Weights of a small GPT-style language model, trained from scratch on English Wikipedia.
Training: a variant of SOAP for these matrices, 2768 steps.
Each number is 500 + 25 x the weight over its row's rms, rounded and kept within 0 to 999. Layers, rows and columns count from 0. Numbers have three digits each. The size before them is the row's rms in percent of the matrix's.

# layer 3 attention output, 640x640, rms 0.0427, rows 85-257, columns 0-79
091:505510536485466495520534509510493483478492524506493519467482489518503495499458491526499511494502506517495488480503534511459500491538521472503492456526482477496468514514509500476503532460488523469474473436526492535458525482492532475508507492
098:488476517522537485526504498480459507462456476495481504488496529529477547505508532488525541506494466512500503494504530522481516505498498463535498474463510514508478511504492514540487471487498503470518504479516496528473519547475477549504503492
097:485512448489506504523510479521477509525498424519490522488517509500475499463550495468556504530470543512486552519487491526492483495514487498517508488480550492488492519503487513478499427467481496534510517499489509464556492515521489539506512491
098:491515539513512535530493474513513482503502520499477523473489517544492503502459511480501502535497477490487468494519520534507472496503457486503488539531477443503499488508478491486497494498502497474484478483468499512477470516485483524464518556
098:494505514497511481523480557494505517508515544486518451520441510502465476523485521518518490526497492490521503459465523471514524500498500486459513472530536477543483515469511529513479531533517516490479494470493473529515526556510475513494435501
107:499505544481505520480503515506476505525507520462504515496469512489525501504500484526461493441498504502493486481536494490507473480498476500464523510458522486528488529456526511493503517509463480489526506460487535468483516458510512458483539506
104:505467535551486492530524511556516549465526517495524453535499515524488478491521464507485521530518485507499497521502486500472536486469471462522538533471496531470492509532522510516542471479449542495509487489544503506490509515486469521503507537
105:533478512521501480518484481483498505506509502551532535529500475480505484537501512469555507472507463487479533477490505533517510506538524475478531505534466507555521523496474506466510531513498485503464514524506501516499465461549488460516549512
100:500497535516497492494529522523489448509523506492491512498523498504542520499461460491486507432493512471531490500512483517480486477501493528494469460513491483518464488530493466498473504512484474482473529510491544579544530533545482527496448545
114:544454509493488486501523490532525525482521466446522475501521445493470492490472506517513477460492521534538498521516509498497469472483455485482500484492529530488500490495531507499536535493491514522457475508491496508520506514477531497507449532
098:495447487451554502504482558527506494485526509506482462497532516470538532487521494476528483485522517501522502505509503505502500500494503478501492481499494546501500517465526495468546496525476493495486521547515504524484509505468467548466504525
099:471467484519507529500497509490525445507540500520476509503489541523500496501560491497526496477495492477524516514473546528516485540464465466518496536502485468479509508509497525482509477515528478479456470456500493478494519485497491501487540499
106:490511504512509495514500454491495511499498479503499474467554511531452490478489526492514475556502518509449512490518480493494502516516476536515530515520527522471505447487499504530509484478478512464503515546512508509495525499472544499540517505
101:477510496502503503472542525491475524499515529515480503514515478518457507528511510520494517493504500471503494483512470511510545497485535512553439462454517501502531536509498473500482500457485493480517493533505467544486526543486487478505525485
094:514506488504452508476501523508522497509462546484496453507551558474501522498499516512510479541519500486494492484522486512486513521463494528523531482491507465507481491557530464490485494464485524492530493526500479506515500518473506519508477503
092:491523556515485529518492521519499478527531513485475517494487508477480508537494479533500456469507503482501502481505471469461497433502465499525470466537484511534510485521484513524498515548497522456495505488522508510512555515448502524549483532
098:521542492490487501532497501462495483525488527491480488533435476501499507500484463470528499554476486500493541486524510510489491496486480506495525507500484508446508464521487500531536499518508502459542485469526481506498456518490524505520538488
101:513475475503510503531484488535486535538524548532475498508483491488502526511505509504490520492501566481463477465514473517493514514474505495487493492481472496480506520493506503524527498495472536461505476488504495516495492477507495490523476494
098:514483465469525510513506451511464513501534492480546503504467529449471493506557481508542483457476482459505514486447517487486490516511496484526508531465489510496486489490494497468483463450528514511502527488559521475480516486546530477460494476
096:481531464498494490497486463508509513496502499517497492500450502506535500496524500465491497514493500468453471508450527506534526496511479526537515494515517484510510513480497458521485524517525494468504506508492467453513516488517470511550502487
100:474482480479446474489484533523508497470525488500507515506463485496521509461476481508516517436548477496457491496442527477488532509485520566465491491481498512434520496515482487492496486496488496503553530501488523530484476478513475481473512517
109:519557511489475514465502488452443550518448478513493527511496476519507510486510483491466472488463479501478495485518513557542515489565508501540483503500518503488513483465475510506524483475477502497500524506519534529558486455505514484566485503
096:481547484485512499490468514508513502508503504507522524507513471531510523485523468483477520497471448479525486520513524518510471492486509521476467482475528504512481460541528453478482507458504521479535444484499483477522520489517476518482566512
101:472534510459516500438509506475478457490517481502461491481485490536520492492484489484492480454473513495494521493532496501508466501480514542481553537522453506494513499496513507489488535513495507524539487543518494509499512499517439501448504523
096:501482500481507453521550506476499514484480498529503530496525482521512464491496483502515500498540486500492495507450537497538550467486539521499512510458476496491494525504497520462479491501518496526482501485508508481521504519518541492528498491
103:513502502466500528492474486508481475536516550496505461467469499486515453498503533490525448498528501484524534530477518484550520504516487515470532502493525488526507507505503506474479472502493526513506531506489490514492500490543531451529499497
096:479493507475518499533521540492490535504503507491509498532521466499487489488480463510518500505458535468491514494466477476477538538476483527500525507491523544512476505478546542510463524492497501530511468462516491475516481509530497490513475528
102:519489486514475498532479496494510545498502468462481482525504460512523468494494508474510492493499527529508504515477497484486526489459466496453536507503514525496495485481541529490489517522485507521484483513504521483534502494505453475487492519
096:471528512495546459502506514510496464516487522488540456536486523490514471524516496491492501487511475507520517488473488500531521457513501509503462499454498475489473470476506467515491491523485502509496512481506508478492495510490515564516523488
107:521524514545474547547491508506505514501504480519496455507512505473484493484493474484503530479507511497525459484476493497518522518488466489466524514517479483528513463466470510519489460517475504509521488496477439536535478501538439484524493481
100:509482476501502515485480482462504520496492516492530499496547513494522497533528493560520505517514448463515503520504505511513488540515506494517502510507536476499518501518523471503499501490479459508498462502471509518479531490482509472517504518
101:490501510508511514514526503505490453521498483516519517523513520456518463492496495499494506492521526502465513490513480468475508479524529502485471497487519491499531537481528525499472509484485497507578494484471517508505483466480502450544463508
094:486512515529495480527510500520516555509529563481513441517513484511484487489492499476476494532501518486493507496507523522501475512495478476526519506525484491536498504494493493498497522520512476502498531498460502523526541529485411501514509544
091:516521470493490540464565495479513521520478511519499489517452480468526490502493498510502493485498536512494483500512551504513502478502506510476529472508494506498512495457521531538501522515498494514488518501494518479447487462505453523499470510
095:522504491448478520512477500520515520506497474483480507467527555512535533520485509494527485549521502513491451492517498539489463476523496488535510488511482473467471513542495486512505501477491497534496478530493507461484527520481478464517504456
094:527531492507478489505509493515472499498492509476518511493508506520529521493517500513495518509511514497499512533481514523507504515473509462531478471463499523483486509521426513484526524493533518478533533504479484487480524484501453477493510515
097:462484485468479479485518473434476518477480514556478530515482504509537494492529524463509486495499502511520482528481514522474500492510514495505497483511534488475516515499500498494504493488523492486509488524516507509477480474435518473502501464
093:482547458488519491513465475533498492503495467504507531502511492520482473552531473501473524499498484496501522501527462513518474490511482466487525526503465465523521497452505508484541482512504519523522496499441495476486492471533494512504558495
106:521470498519513545508513501513494543502514517465490506492505542518464541500479475490475465535527533499514480500491505522492461539495522514539472471491495455498478523452499490466499537520495527521515474519535488471493457514489516538507434543
111:474502481509505508474457527499495492519528468497467487508535498473511477480492533502519517500530512471491492488506508535484503513498445491487505513515514478501515465499522519483473488523532484469514520514524503526515509466582507507537484534
102:497454474489512473517509499482513540507478514516530492506528502481484537484556459492537541516500485473491489498494496512488498461497485480489480468532536488513540541543476471509465480497557511487550520504526496487460548493495514488477517488
098:499494487499526468515501515481471468484503510472490536497486545561533473469485475498492496486520500513492494488543480506556485506537495531494497515466495511510498522499493553463474478514485490507472498471490491492475497513527522523486497515
094:541501486517496485509549519464516536481478501543511506537483479477504502493507500472492520487484483505499512507503444480526485496474545517494528458518488486523502495496509498535518493479481496514516496481511460526470502543496476510509488511
101:505466502520534532494499499515522470537479456468482521488503464479465506473524500497511501529500485546535519500497472502499466512483480506510502508479493507474496508490512460520517501486522494490499526510466492543478510490523481520453482467
100:497488555541517491508537519511450476502468517474468527564516500496462482520480455488518432513492506532502478542516489538516519497501481542505533528487526497517504507524529522534475521462446482519494514480488496497482482512528513467512506507
084:488514501524494471511540521503501496504507461508512523508485518498491483484499487493522469452544503526442487480469522510513496500509525519448520532499569495487525500514542556503503511501491476584485509503474474544495506475503563534465476490
099:499505501496495498465510502494499514499513499478514463502478514467506513500538490476518484491530509482503532502484495515503521527476491534514498460491496506518491497505447434515498505489490488465477523513500450537480566522498487498531430487
104:499492519544483515518507506523492489522519502490468492530517486523509523524467519525497498486511487488515488493520477486465520506504505489508498539511494483516509529520540507481509515543520515553492473484506514487493496522486509477479469508
107:511476506476494478509529519501501494527479466487548497500535498479461506544525515468497479496495482536513519482490494483488504499490533519518507447491511532472510497535488479514506542486489505499488508492517523517506491507505513501466492501
104:501507497447519490485483500497497521502492498504516496496473491494497492512534534488459483485476489452528539476497485482516490514522472487482493480524496521552512534471460493514513469493496470503497484499510491495467522483495563483476521495
101:514484476470506495484469484498504498500480478520535489528542515475512526492527518522533484579491528510457513531525561488487492506454506463522469476492522492450479516521495491495503452480496520465500500570517498507561504501485495520484505484
097:491481520464481529544521494488505515509505507478500546502517489509493482517500453488505508521506525498488478448497465495524511521454480477500528526496513513517484529478497550480489521510457481533526508503490529502484487471470478484528492516
109:482496537511512501515518541493514527486498483475490508499524499494506515503491499500502498500461560467488513505543504472487486534523498497492526489496511499525523479479478498537509503510437478417471510447490516542495529489479534538506501507
095:494520478449501512514539501459504510518510548448464493497502517475519456490493513492491513520487516497488492510513497496488519509501506510516471521514506506517490500491483481483506537520506437532505521507530471494548513466477504529470493501
097:531501531511481458511510486484454510495457466518536482501528479520460467464461531509503484492498509487467522502539507511494519523489521466513502487510550529466517502485494510492489525513503491469509511457524486498454499483489482482490532504
107:494543505520502536476487473470450493497474494485499484492472501510506451471513505510496525463484516492479516505497488534505498517515478525485510513488472497489490477487529532526523470477496505472551503487464462480519521508509476510479496509
103:524544495527487498509492462509498516514500447476467499475493504499481483503512497489529451473501485530473499510533508534458481519527504468515522496505482489469499506483517531479486515488507463474479511468476544496513444515442485454544512497
094:489511479506483525505511545513547486499526527524498496488505491522481492484482511512505510517512486533522469523505498487501499497424529457526502478466494513513501539514465536441518526483497503468497531478488573504474480534536478513484463492
105:532494494530511480509480476512471482504473472507453510497513508497497450457497496458528500521489493466487514509470512518481486523500458474507537530504530499479482492542513510486500504502525528507502462536493496533499426517516507472490474502
103:541517502510520515523500527489519506505526462517521491526517499501488459498472510518490516513503480463473469522480493470481496485509508499485447506466513500503516529507513461482482498481479494516479474480550521473467510501506514531545468471
101:521518494459504495503515474494469541530506493532495466484483543507535517526473477474478566501483514501522507495536458543510459490511517500511510493443478468495518530517498518499493516504464484546509482496441477486535487546560509473510478478
094:557514459502503531514467481552451506500491530524512516508502526492504535500455485521504476516503492464525486487497498533504492489500489512505485519539513513513517500515485459519509528510496496467494495521479515510515526469487495500521514486
102:510503486516482527485491487519505538481490527465459466506494512488538489505538527480482530502526484524482465500526502517492497516473471505514505494539524490503491512502498495498497458470518515448466492560509489531516479529527513477497466478
107:473510530493533510497488510508466492520489488474565506510471521517519507522527472502473491545462512498505543465522508478536508495487465533503523477466497477490522504492476482494492515487484478535496471474463481501436537517464493474482481486
101:515525506493479511495461455492509498521519448474521478460523491507499520528549498541455496511477545475510520513515492504488497488532461507488496465480511536493472536511471527474506506511511482484499474481500483525474522488490486522485507443
112:467509524503514498532520463500493465481527504525489531484528526498485496520493516495445523519538487515475516489534497494469511476481543511498460499506489469474476455514503484470518486502472481522480449570517497515496508472520488514476517470
095:489503505509473477485452522512514502484498503496504498493486540523518544490477512513504547531537473501489507464516472529516495518541469496504539487515492474529494506501510513519498523551544554478501533504527510511524485525510497532493527525
105:510483519561491531514466540476508484534498526525472487500492471453491503505475475525535476514492501565510526450478494477484491487531486489483519514496526512522496465503506506488540511509500476498517463484489482523522542517485516508518455504
095:511474467538476499497483545531514494482509492521530509510490478480467488488507483518497515506507536498538496515465482498510476466526518526477522490509476500539497501503500525509479499516500542511484512480475567455510497483510478461526522473
107:481487485485527500485542479471495484511489473471499542493464523561469525467478493505459477509503497479480482484485510550500540502486558518484534504498503508499447518542478544499503486473510521531519534531481478483519520486537525498526469508
100:498524507515554511500474493536489515478468499484522458485453507477508517533521491506488514493510455498501492483497496512487514499476496478502499480506504501509471459481497498497490503516523491504494478510493496529519511477466519491488462444
101:458521518479550498489533499467516479488462494502479510490499493513461510522483523494462515514522497479484499482497521471534477503513479500506517513494510524505470496501520510507475504509493470518500498547520479497468499493478486517501531470
112:464502514447507506484548508486475499465508484508468505522494547530523483475512536456491478488440494495466543512497492500500500524463489519514467506508513476485504493547518501496481524478502497491514476459513472487488484517507491472520524499
106:503474504495468482485491521495490481509508501520504430484535531492469505504507513493530444482536518457505504524467499466474519562479492519476514533513485509502460498477480465511513513516499478475513484494546490494536512462479507524489494476
108:523510495513501515476539498498499472478513498482493515527519500492479492515456518519481506470508552494500526498473484498481472503465497537482489520517491541488553462501519490521477508540487466507550466480484485500533463490525523516481494524
090:460552499491516533525489495458483503506520495475490537464468525513536462523520495526516480454483506536516491513505522483495481495485467486511461484513479446498498538496488495495527477450509488487487480465505510486512502541523550462529466504
092:500507505538509558466493502513483504507519498502528493483489461514535473473491490509500500471485521523493486514482473482510497490508511499517473555513508489480520542506516477493500529514536506528557526527532497534491547509504515477489524512
098:537503499518520479505483538546488523501527468455500467505531491476539483499532457508490494498519499478545497516502497500490508495478449486465520486501515497479522501467556499528505490541471505538528492477438558526489486531491473501505474507
095:486494541498485520513454499510495455493481518453543512499489498518517475489506494499543513508502473526507501505486504511490482523485524469496492500521534526505518455559487498481489512497504483517456521498488512518509497490472539459513473517
103:514505502525489475520513496468518503516492504503498495487517529493473519511465516536460520529513479505507503506477453544467471536469523486525525506501480482503523500471486510475513498486495479567552514541498530487493503559504517470554541481
100:498488509484533480486534505457494464519480499520538525510517499518492524479511488499517482472502540459485482506490529507515502506551482516479504512531512464501519473522519515505457507478508519475508479516467537485495472461502494508541483487
104:488463514481507509516526505535481541484489482558526509495485476490510463513487489510513512508484511520465492500494499502536496505501507475493520494469492512472462465505524463506513545480522483487496537490522518468494518487494514502466446502
091:508498492511471487483542480480500500480461464524475463483525499501527541491473540507501523502533489512516517529521564484491506492453478490500466471503467498500529495514495480492460480482474484485488507510535465465531480484510490463497484538
097:491469540504462523477488486548509510507511502491495501497501474531472529485492480504477507531539516495548489519500519527511459467520511452505509504535503497515521502485477459485514517523489525506482530524475502477501497497535535545461517473
104:488506459525535480483525524488482476538486467453481510478487480532472494470472509481510512469470496482518485530449481501509519484498487488476459477458502528487436480491482563493545475498472497495529469548486528496495491444515495503499470483
097:519484547503510514529514467476510464505515501486521489493550469522486518521471509532513519496489519477469525512492512512447512511494530457524484533489453508519520514503471507479498533504503464500479486496520468487529479458492536485489512537
106:504498526505564497518490480496501498494476490510466519480502496481489493502474480511494478517491491490495483519504494472533485471517479469502494540478511473487521481514507471489477524463520496501495458522513534458478515478533501487465465499
095:480481509479510489503487465525483489498502484520503486481483492495465490490527502510510496506484459531535512481533473477502515483530505517478542507518518477558479480522498472477485480518538486463488485472486472505475523552479481550480512479
095:507513537515519503491458520478518513518501508543481506530529532545524494522501506497479523518511454476501535506489481486527523513504517521488485455504505483536475495479518449561502522528486508502512540499460510491581515493476481548506496515
104:473490467506546506500492478471506472522510502478513530511530519497499529516501482516497490552489458477497527505499459530477480518507513476515521493525543520488505487504480497486507509526497507477510499494514529476535525475548505509563470523
091:498496512533474448470516508526515502502511511481489551530501487486488504483513499543553492492483503514525469532514517497459543517495519509502502500509507512539501503490510450497453485511478463532499525506500545442483483504496534530502486494
104:525495502505491533484484528540496523529485522531460502504504503511493506474536485478498493516478464488467505494515488520490496518531490527495458492486512513453493519503527488521470491494505505477523505495518480543532473440467467489512476516
099:522507526487500466490539502477497531508531498521550511511555462482452478503507482503460491487491478505543522512508490491515510497506532482495481489500503532535491509475480501500472477504496508507511479477509490536531529504499476475467479537
101:513489483485518456521523478512471532484502473530517507506461486485463537529516503525480489510464496508473494506505479503435518462509488524558502537526460504464456521488468506487484472494496504512528518490498479518520522502530527452469574495
097:510494452501515496481499499502481535522524513530530515493480487481480436498498504504502500497470479527517516509505479503447498470531521503498477513495456451534480484486504440459502522489537502474496492498479473511540481472493522453521512492
105:466500495471480501500500511495498485480507526494493483514504462497517485530444485500556469534491467481494462511479509543530518529481463530526503529487493478479492472490457491496494463480485524482483462517521507481480486465502543453495499506
104:477518505504544495491503501523525494534475488490505540506482489470490504468492503559493457516491491544475506493490528494484499512511490499517473454525534459479474498488499468515545550496481465474505500547492534437524523486525460491519497495
104:522495536482490486516494494518550520497484535505513472459519506467511503512498492475555535507531490530541491482477510520484510476499498450489503497461493515543501529515454509511501512472489464514463508509452529470479513474466551497533536461
099:522496507537511503495545528486495530481521486505519573542560482465514513518505507510520499507512531482499492497495473494450492490523550507505443515502476522500512491487539478500486552512496513468514516488510521445486478529497499507454461510
091:536513507477487486513496505475539535519510500533500467530531514474477508487505482502480459513491486541480524514501481470458496544495524509504534520490489511507519484479485477488456451502528487495503535448467462500514502496516478480492491520
093:541544495528540494502499526511474540536542453508508511530489485476505506457497517510455481517479488507500513511533500500505505491525511488498524501530476447466519479525497500529506471499493478488517513506529485464532512565518516532497491471
096:496511511488536498516511489443512503534505520509490519502528483512500536505504510512492481495502519486487497492488470484505501486503526491498497489500502508491499493525496451516523486513478502470484507491539507526497556449462497518491522527
092:501502484516527511506496521547490501455479494473474485491492493485553497502531543514488504529472493479522505486477513506527480474503521537521528485495470463506504517490481473452524458466542530506540485470483507457485491502541481464495462442
101:512489523510521516522486511498493495547514511497504543483532441474498491507524489519499462505464524529521519536493507501516526437524497494503500458497496512511490492492480465468533481500496494507496492490505488435552518553500502467523468544
105:507499500515486527529523521519499506461495451544509488480516540493533516480527530510509507494485508478489510485515507497531490471501460514519501476495520527490470511501501484503486457498498542478473487515485477515474522522487503526498510434
103:467481483519548493522450494528513489492516542521495477495488509492497512504523499512510490524476460506481509511493527546522500506505491502476527513448513493516521481554464537490518511487505524529450494501524439523490499508469474493523491557
109:459517466508480500505461494505478548483486508506524510487520527491495549500485501495507539498525465511517503470495491497498497511496515497502486492528463477493475505525508501479517528514522521496491495523489447447459528492431505506542511505
101:512496515521473519509466464495473486480497505475546476491478493512479485479473523457474484535489521501477512515455498440517514530493473477502525496505497490517527527499525490482508507505455490496484505481486499493499516573529495447548491505
099:469504518494511517475487505446461498516512509495462501487492525488536535515493494513494506511498497486499501490490492505481448516522549484506500491471475508519475503504484543512497502503522506524490523491546467481483486509482545480497502469
101:468500516521532529508495527461501483470499521515525516485499487488505495489499497493473500477501468487503557507505490486511502510491509499524489471523505476507472534481508505506506560497526466522510504508492481518495509468506480492472529505
105:501475493476485511499472506487518530498527517551539492468473524491482532494481513545483500480513497484527478489501509526543491493475494493523490539507465498500496478459538468529479475508480483541504475471484532522480494471530447553556499489
101:511472473518498512498492501512528531461519529535543500492496491502495494460488512490515542528527491497481493475475527482490485509498506496478499497506462479468503496486484474497489483479491499495526481477531434462528477533503498510515472488
098:483469436457502503513516511514532471504498522485513453484499507511499482512470497518499483499495509509532494485496529481476477511510473509482499501512510518492512532507459489486471509515535497516486492466518491546512528467491499526505503505
098:514470475513461518527466477515482524505536501506502449506484497498459492516502483500534461475450558493509516518490511502487487516468509521528486550492530449513495505505529483525501530529505470511470453510504522521493526522505507480454497525
103:511502486497470497462510496507516513513482513475462462473468494515489490491482476478505471451530501516537461494513492525502495502518492513489512537497506534529487536478557534520521497484495486499476528476491482506519519475457501507482506493
103:489514504539508483478494470480495518511523511514552509508466545490515517443529528545472493489509503475500493486488504510501466455482500459512513519517504530545501462519485492512489497536475505500469524487471466474453501505503517515502537515
105:489504513523476522515495496493558480523460540495471516489476526537498497517473479517513514541440540511525522513473483527527475532468506509529483530468534485543515498512500486497504493461453502502498478465483515584505503441509491500509488520
102:464467490492525533463467493499504495489525516478535534534482475476535488496535475524460512468484483538483501506524482503490517474522523519494467491507514467516537464489497510444511525506529505496486448536535553517505526456491529495470489466
094:525525472506493487544515522493495487479473488545476482501493493505497525465503491473494500502490469499525520485493523491524494522504485524491546495522499484534498516483504477488498499487505466537500492508485523476547499531492523456522506525
099:454493540470510505487520505521500478487488498465507457488511545517490532525508494454494493522489511478502528473527486520497523495481469489509457487507477510468522511496460506509517497469472530448508501504481488485494520503475475476551519496
101:490457500520529435505491493504471483502509470512510476504523508479511532528519487496476496483503509495523512489529470543497514507481538494468459500537511502514502528518474469518518518482461488504479458510508491487494516497475493476476500495
098:469497514470522514525534489457479459487528517473484499506537477520501561465476496506486455502488457491537538500508520510507470502519519467487535493509529498490513513487508473484499475493484468516488538510514527528479504456506490487503498546
105:496513492497492475530523517551525506498492519482517461501501546501532552480524519475466541519500490481528501492498474480453538517485509518524502528538487447456529517516460457499533498469506517512484474473489545513501505551510508482483492485
096:523487464480547514497479527518516471494507523482527485503468492474510494471485517514465487489508507484529486487484503493550506477544521507481512522491521467512523495482497478519495513490525513502495463492497466514500519494514532494489463478
089:485481528481490503498554516484506511493506500506488518493551503525506511537495506527538527506515524513476468493481485451485489514533489484523484485472514471499528521528511503467514472490502505458517530542495556502490519551501511446503477450
098:517468507548491481478518525486491496503512504460519494476521476478487505513448484470523469501494504501507492496522483496521498466507496498491476486508519518528491529518519507529519505482484513491464512532506504509481478499425491480491472510
093:497521480475485526486493497530502499473465503458495478529500519540485516507518487498511507520502516495507464512536533518509506474494561529461500515507498470490497516493470500471492504483506502568531524528522464514505459508490479443546529452
099:495517506491511478526470455499529525487475504504544514517482508483510566529512497490486545514523480530520531477520537533497514523484498521528453479503497471487460480491452460501537499541470524519468503501519477460512514509484499475518509532
099:526478509510508456493482503515518521505501508482463496461477514505488501488456475502482499476503532507503460516455496508501469482532504509529506518487555485500486511493526561511513487488487504510515480520482465491514498514498514473463478492
093:522522550492521498482526482488490485521508489487488516485539483497486476512501480474496517499494516466522464460491492481511483456514529514520519478456485519520508538480479472486489484480476503495537513482487484476510508500502497465519509484
096:511537435498500448498506514522515486467509513492453528476475515507479493489508533524517517460536419536507499499497509495507499497495557494520531478514456495465524466510495523531477499484535469485485506543471501536503506461476487527536543456
091:475529474521505507491477471462505506523540533489459487473513495525506432495515485533499500495531458503528495525486498495472497497511477490494555529508498488493536464532507515486483470498519527509516529523511471506456525502511505509514508490
100:540476467522517504506496500478510508500497509486515548486515468509486482487513486518539524531527475497493515484497504491485501466464555498517462505530500547498562493534509483527474493479471491522506510506447505496506479460513489525480526509
100:534488512504502497499529497480549504492510505478487494524495550512506525501474470511508492549518501475476504502493541539468549513487522487501500473539469495471503475457515523479502496505501439475491509537539489504515485498445538463512503519
086:495498490476512489471480526517520473470492526504526502503519471485518464543529519454486512487516490485516505500474489498479529474519514473501493481487492480526489501490484479506498508512491508511486516477527511519531509503490507486509489509
100:512552545525510500482527486454467469545518497496459518509463485506546513506540508503483496525465479527477494510521487508495453524553506514520497543484493508521493487538489485506494453519532499489468499499485479500446524488461552482496468495
100:504496492553479505485473522491544504454507523506520475505493513534516530491466476495514511491505497524493460505511506518481491488508491502509441497467488479458510513501455464497498539498534524509495517493511478495519459497488565539504491488
097:508536541474500546502499490455513505486501497497478513539488503503516516504504495485470492502501477495490531488531513457499511470466519506527489509487496480517489507518499525479527493505478487495510474512492451508495490488503526483488568509
098:503481485510470506495491467486513478533509464509464494507518490498471513490494523524496539473468470510501527502506495493472501477480521476472499495460525455514510507492506509486458522481514500539539512491556494505471523496484499483495505507
099:493534519510514490488511504524467512467501510516463487487511496493501485525536515498483515501464498477482495465512500488473511431513505508496456473506501501529505512500474433519497511486499484478500530538513511488460506495516477437529456486
094:513485507503517504519521516536479498508491496485488493484474473500503511496464493504495523503480528470501484538489477488504498519501431493515497497525495511505510483488539493520508512515500518495470476470539494514498516494521501506459479514
096:500503520533499478516549471484509467477486496456500526511498537523496489492516525506486459477488524514474492478480489508458504516478489552527521540489557487501471516496478496482492503486467481514484488532470488526465550460492468492431521484
102:508496488519516516476508507517479507460501468480493560472491528527490489497520527513489517481490464471482488478491513517496498510497453498489485483499500517492510503508565508475474479476492503569503515510504487497481467501481492475448512505
103:467456528523517477520503505511470488503476481529477483522543475503482456508443484485530525465482501490498536516502502488510464502547477481486484498458516507472485505499449524509526519496505450478519474516507460507491519504499561488482484517
106:502528497497482485505497481493512490504489505492484504504522477493517477513488523503475523442483490507513465481530500465508496503557537508510494526477525532510513518468533507500501528524542471516475500488528517549480499482474477488485445517
119:505450504510483516515521539470541523487527478503490487521519488495489550491500476505492521516518521524497512475462517495466529467525499531517497489475465522516464543523515469513471546524508479517546532525500511535530534582484484492502495554
096:529516538521497476513494499475482481497497524460481473520506512513471504539523489539523514516524512522527507527486526476512501470485486467530522463491464549484500498510483501474505472551492516478505510501500523452497513497477455475488471498
098:495481546484488480522505517531507502529503512507500543519520462503506480501557505497482502518507509501498490470525470514486484483484533518500512520514515565493476484513478500478517522521541499502522465502484508486481531488515485533520520482
101:493509522485503507474477493483511514485497506503453513501488551501520508478494558533525527520482530501498465476504453538475482507515461490517482504525512503510478487520502468469498507491541487503469514504502482486535499490480496473483466498
099:461485456492532497471473453466487546513485511504515495500529556489475519486540493451524524516473482501475484520491486513475461489507501469541473521523483508507494535511528489537497487511511508491514520480490493505526496485508458481505531519
096:474510500481479493519438457495488516523519495533488507508541500535520493491486543468494462512521523480443478509528491499483505506492499478511489481531465481481510510447487506503518482468489520484518555499470472451538501532485483459504488478
102:487514438502485480489483493506503488521499519481503528473508530484502478467455519471513487503442530518504501477474508528476485459517520500519451464542524526490506519525502513494527484508511490538499517532475509487509536455494498524466448448
098:478513493498515516487500468542506515479471488494505534524489461531477502513471499513508493496526519520525495500492516515475497527471486517464514504517499494530519509496483516497490517503506508507492521486454531489508455471501516466541504526
095:523516502502484535493485486511508478508490526510538464484438528497492500498479500563487501490487473498477514491472437508495491518464521472542528487504444435491491510475538487553537492493497544480489511461502499517520475501481537528531492512
093:476466485515475511496517483479504514511523458507509497505480540483536487498503537510527501487481515524479525491482490470482466511521503516508497521508507483482525489511511503489476512507524461533479496519517509527516475499525471492535536500
108:529473499477486504510488464499500498505500504497534526480516524532495531503475521482491514555497522508481487489461498469487484525470467515505481517524541504520516459496487481496483511522495445508503490461530471521478504491525503514511527514
094:486517556495494508490499491479491510494491506502485514484478481453537508492507510489453448503510482482500491530524510483518492509504482523505480471478467511456474479506506460493489498504482489497455466512478538482446494481469482543517491520
106:498510490484528479473513523457510474519502522485483530506528482483503518512420503513530479460466546500513478500520481485507476508512497503513493532485512512488505529468507518470472465469512506482498563530529483538483511473471497505484520515
099:498524471500510499458529470482518508471511488471515518471516493466485504500520539494479494472502502507499523497531536501455499488532526492487507485501445488466523512506497467483487464502542506485516469513507510505489520520490567445472527446
097:500500497496530538503541490475517505476507491471483528503491522478509519495493487510514494520469478494500501496495539499475526517484455474557527520533494466507525492497481508515494555516525472537451517521487514468505489471500494448493524501
096:509496545478491522519516472502494450510511519480492491464511449504458512521531511500516474479482531477485530496481500478495462520519506528458517526483494546526477512540472481465494460457499467492482508523503540497521465490513563505520495486
101:494507508468484507512493502481489519491491453512496507516478477483478483511519556503510505493516469503490526519476518462524483521475474534467525484516494520472516484476494534514510486470514505494500508547481528501505500498554478503533474454
102:530511528498504469543509493461500476498475484469528541514497502499514505491518486490478492492489519513482474538497493482537506479478485525457489506481513489496475497461494483485466544501490493457516483516471482493537478521511476537487518525
092:505498493505494527516493486527525485518483462482488475460505514455491472449478524482498451480495468498508477487487510538515545514484499518504500536514526471474468479466494453508486536485512526521474507470521516549524493495437526508503512482
095:486502524532500466531520515534498495471501506513479488518508516515493520508507531492520507481511478451529481530506511497501493470480517445501480449491544496482504500489485496511477473470513501507482536498529515479515539504506487519490498505
101:457490506496497483495502522517492473485430476457498488482512533516564503503465490494521487524525500512479505471491509486502497517465483506494511514506551531451499516535522443503487509513462487506510519551557504493487498482502499534509556502
110:512530496564503517490525521475512509514530504515524508514522479490559531504514500512488536480507485488504515520487478505494502500511542499508484500484488492544541503512547507466528528477513542491505518487492527499500491484496498537520498509
102:466481500471493497489508489508490453492483455466469513520508446545498503489493506505521504463478513516487560497468497506468487529459478492495549492468561560505514507538481522493519486480473489493460496489456480481512520513473503479532553499
109:520505522497476487517514492455469483526486506471482490508520522535520488495478468482474520525496467493451502499548473510465527544447511507504526519485512471504537499507491486462475496469466505523499461506525487472525492511528477480538521515
089:521523508535506527473487511534565462483521512535472442526521515493488513490435513548498467563502490519483516491536495525516532522518448467510478512518519492500512473463473528529523496487500499489491498503493531500506522517528491512486446466
099:477498508463531444467449497466473463461489510492465477509503509484542516514524525478531471532510468497505508490507494518521501516473487504549517501469538525502483507489509491498495528475474464502468537471534498472485541541506481511514502522
104:490547459495499487540453482524504532489458512529536492513536548518476533508531517484490483517450514486520507492476517460444507500488493488494509512520501483507499497519518470500477506495521510517469502492507531476475526503473487509505470489
096:476476467508522487502531490496458491511529523476465517475469494505493475447521501508470498492508516533502528518483517508523505478519492500495481460464490516514517503531498530484507506513472506470458509549511522463445528455528485447483513509